Weights of a small GPT-style language model, trained from scratch on English Wikipedia.
Architecture: learned positions, biases.
Each number is 128 + 32 x the weight over its row's rms, rounded and kept within 0 to 255. Layers, rows and columns count from 0. Numbers have three digits each. The size before them is the row's rms in percent of the matrix's.

# layer 8 attention value, 64x64, rms 0.484, rows 36-63, columns 32-63
120:114100142128113208158145124112088124175140098108103123101132126115162160180105100132197157118150
094:100101104153167136123136162112138135111129138138077098044138175079158094128098146141033114137140
115:119084123101103212146132137145170159091150099160131119090071164110163113122146096165102130098091
105:125179131129145144120083157149157120202131144115158151122075107134125168151145101168081116133098
103:142127144152105146086159127159162144165097148137071164148053123152150109132125130133118073093124
092:108112075154195095040131169119131184114127088165068160118115145130103132134137129164093136126143
087:082064178135105140108128122109151155131136101131123101068123116154067140160054175086134134148111
109:121123156180137108131149113113135181136103176096135094154112071068114093128132090140103108186114
123:058105132125061128109110118091176135184142131139117191167122099097132182053083092172165125115119
107:112176164143139096148131184128098152083189158126135112133156105150174128065126127125110041113173
088:115096098137195137125120117085159107171103113150128080151121114106107168141125120109153091072143
107:153091090108113118096115147104085156170189166076083079125090158163144140064120093168159122136123
098:148154125108183104111107151190151104151079120099125115090127082154117118121134136098167096095109
116:052084101171123140127112108145079086138083134157164082096114128126165108132155087083179162124156
125:126073156080069135123171180114106078140117138133150084153115159130161126138120112165117097120145
107:113065097109117123117121112149191145111109121189108126148174140142108158095134164112064156159153
107:114134182151129075146130107127132088114046114104078141123150158149101107132153136161154144128101
126:109134122124110114082097126146111131125124079097154171171206128128151148077160138125178150215162
106:147127105132140205121176099115086143142146109083123140107079113080102126161097054179059097140074
099:104173110090143141107111135112151171111164056127146160149156073229158141173112158128106094117066
092:107170099141188080133153148149132100135085138122139078150092089089122143139194083156154124104203
106:169106073077141136071155090122116082146138128185120166155165150094130124102105100135134115105112
099:109098156147067092147147085109178134087109103131050108136137126126095110113202093138058147133144
087:167135121168131192110097114179140164180112092154120084058140066166141120140130114157165130090124
111:138133121142087136195098143144106106114076117142134134156088124152061133140086118171123144146121
095:135135130088118110145072129103139167108110141119103163166093130122135120117095137075081114131082
111:119126122137136172117095117203118129151168118137187136148132100029117138114080148142135163096102
113:138171185160067139152159115105148122103116095137089198146111131086061123113140168116166136122122
# layer 8 attention output (transposed), 64x64, rms 0.429, rows 36-63, columns 32-63
108:189065154100092145110150089103134146186075188140102100133085113113115217094161082112111114126143
083:064072156185146108154132136128115136148167100162081211114137112179163150170123137149137109143132
110:108151177110170083148086151146162160127095087139112112070142163102150155106161039120137100106103
107:181160168134199125112147126095171162078120133064139141099148097161076051082103129128103163125049
104:128080142147104165139129106187140158123153087141137074118146083144117141110090166086096124087105
090:195109115151114131155132176179112209112111083130087119079101050141090090214130154110116089123132
087:106072133116096110113139178193138148137087126178139077081166105122148161080146105131203117136138
106:100110087115075140093051128135132129108133071130143082125136088108160072126134128165079182169086
110:156097123114172126109134093198079112151070123157189165151126128115071121126113155114117090111072
104:140154126096187151125090104083158124107171115153125120113204088082142131143141121180177096093110
083:144150118101162111162126128141173163158057166179194153127121166117117117117060169144171112114069
099:158136222105176090131150123095130124096076134140172094134143120160106146179164153203120115098154
093:179161144114105190125156138157200094210140135170130155104124114133110115123105133147133143132135
108:077121116138140140107145154105109183149088165130136177123076187105167159144139136100109152130195
115:095124124117122184190162109100159142119115108110176140069150112125095121186157117071163173121122
104:152149120152141166135144146181106174106141096126098102131086172138167125088158167109114092111139
106:033097076173106161140067169116150098136111155139130097103102155130123087106121114141132107079058
117:141172101094124170189132099142127153134103111117105167147135204126097086109110169146123137141192
104:137128161128178073151124125096107160080158147134096170131117119139110163139167110136076112110121
094:205158139077142179106155149150135179108220148132059107137104136132173120145123157080153123124092
087:054086082175122137125159085081148157143158166128176145137119110111092077202053152141141176113146
108:115121066128212128163081136119099113126079116134111200115128132087086183137157174128140116147185
092:110111141248145152104124073106096150142134113046148116106122158127152092154151116105128075124114
090:149156147102174177120180119125149190108100107156124092097137110172145168131068078129127101123160
108:121115157140131145124119123131098143096143194132147147121075120125052147117144112136125203102124
101:186145164097123102056000152117148101121140075121188132162100113144098132082126159147118115123122
101:119076061083136093097100117114100168073100072171110166139123119124104083107095139093142114191131
111:147066118140079097172071085184167103139130152100145095135143073118124127055070083136132081139109
# layer 8 MLP up, 384x64, rms 0.571, rows 0-13, columns 32-63
103:161140102164076109135148098130127188127173175127162095141089190108111136150114150080067169168142
105:082151121106093144187156154132210099126162106168131111140129144096188188127114129172072171134139
114:140139154148155081162200112120137126076141067152108156150092114195124110109179051123156162116138
102:173107082136166135162160083116149159119191174178155109128126079114101137126192153131167067114155
099:156140108146118102149167141057119120075096103148135081095089123106087127167108153112132120132079
099:121154159203113177107096111091165126152123124135090144077151089171100168139138096144113150134140
097:071139154150091136129099197136152118094115148126131118137138154187181090130113152135051133056173
094:113084070124141162159109094125104141128131078124135158161154123163098109108217104136172152112120
094:051178087137138082116124122116127144043103141067145129128084114095135121120130170063155137094139
103:144141164154091110115193123096127134162192093111093052123168119179060097165150136132157146132140
101:167111126153098144198139176107130134139142104150169114108123101157132069196118162199110124162117
104:132150142199075166104160113087148137136135142190083120163095117145132133149118103148120071115178
091:118118134105137053121204122126203193153067088131107099092100126098157176153185096163092145127113
093:134143133109160175125190136137123121115084128134134117125187168126143071156143148169121113127108
# layer 8 MLP down (transposed), 384x64, rms 0.568, rows 0-12, columns 32-63
092:117160142067102086162096133123110122129170152107093106153166098081086086162136059052150121093135
089:209147160151142101175149161147100117185104152073166153089115117167104124100197170095185133118076
125:158108139148145128084147143020170116116122142135141130060097114131136182133142109146115128184145
099:084128150151071143137154163090084129103121092048143158124112105130103095095096105112095161180171
094:100124136065091142077117068141105147142216152173122148193144107119124131090147142124133157147129
105:145156149099115130146098101100167136082156166212175121132097111165079092173150100142159101138079
094:150161124123118197049118072103137127153146136149133175078153133125099095146183163137149182152095
099:127095177153138149123096121171173198103155143135066119108132174182090102146141131105153113162180
097:098161131129096130147121104107098176167190140162131109163094124162124119165072124103173132070102
097:193147153131132139081085150166169145043098184136165168091092141131153111125105127139150111125145
091:127142107142084168121105118192159146085142150143090086107149131094120124135172126066157112077078
092:163064101041125081100092162090146215146100157145111148114139119074115131107164103102099155135124
093:058148087097088150188150089127170180107151126170124082166145091132103114120147095113117113190143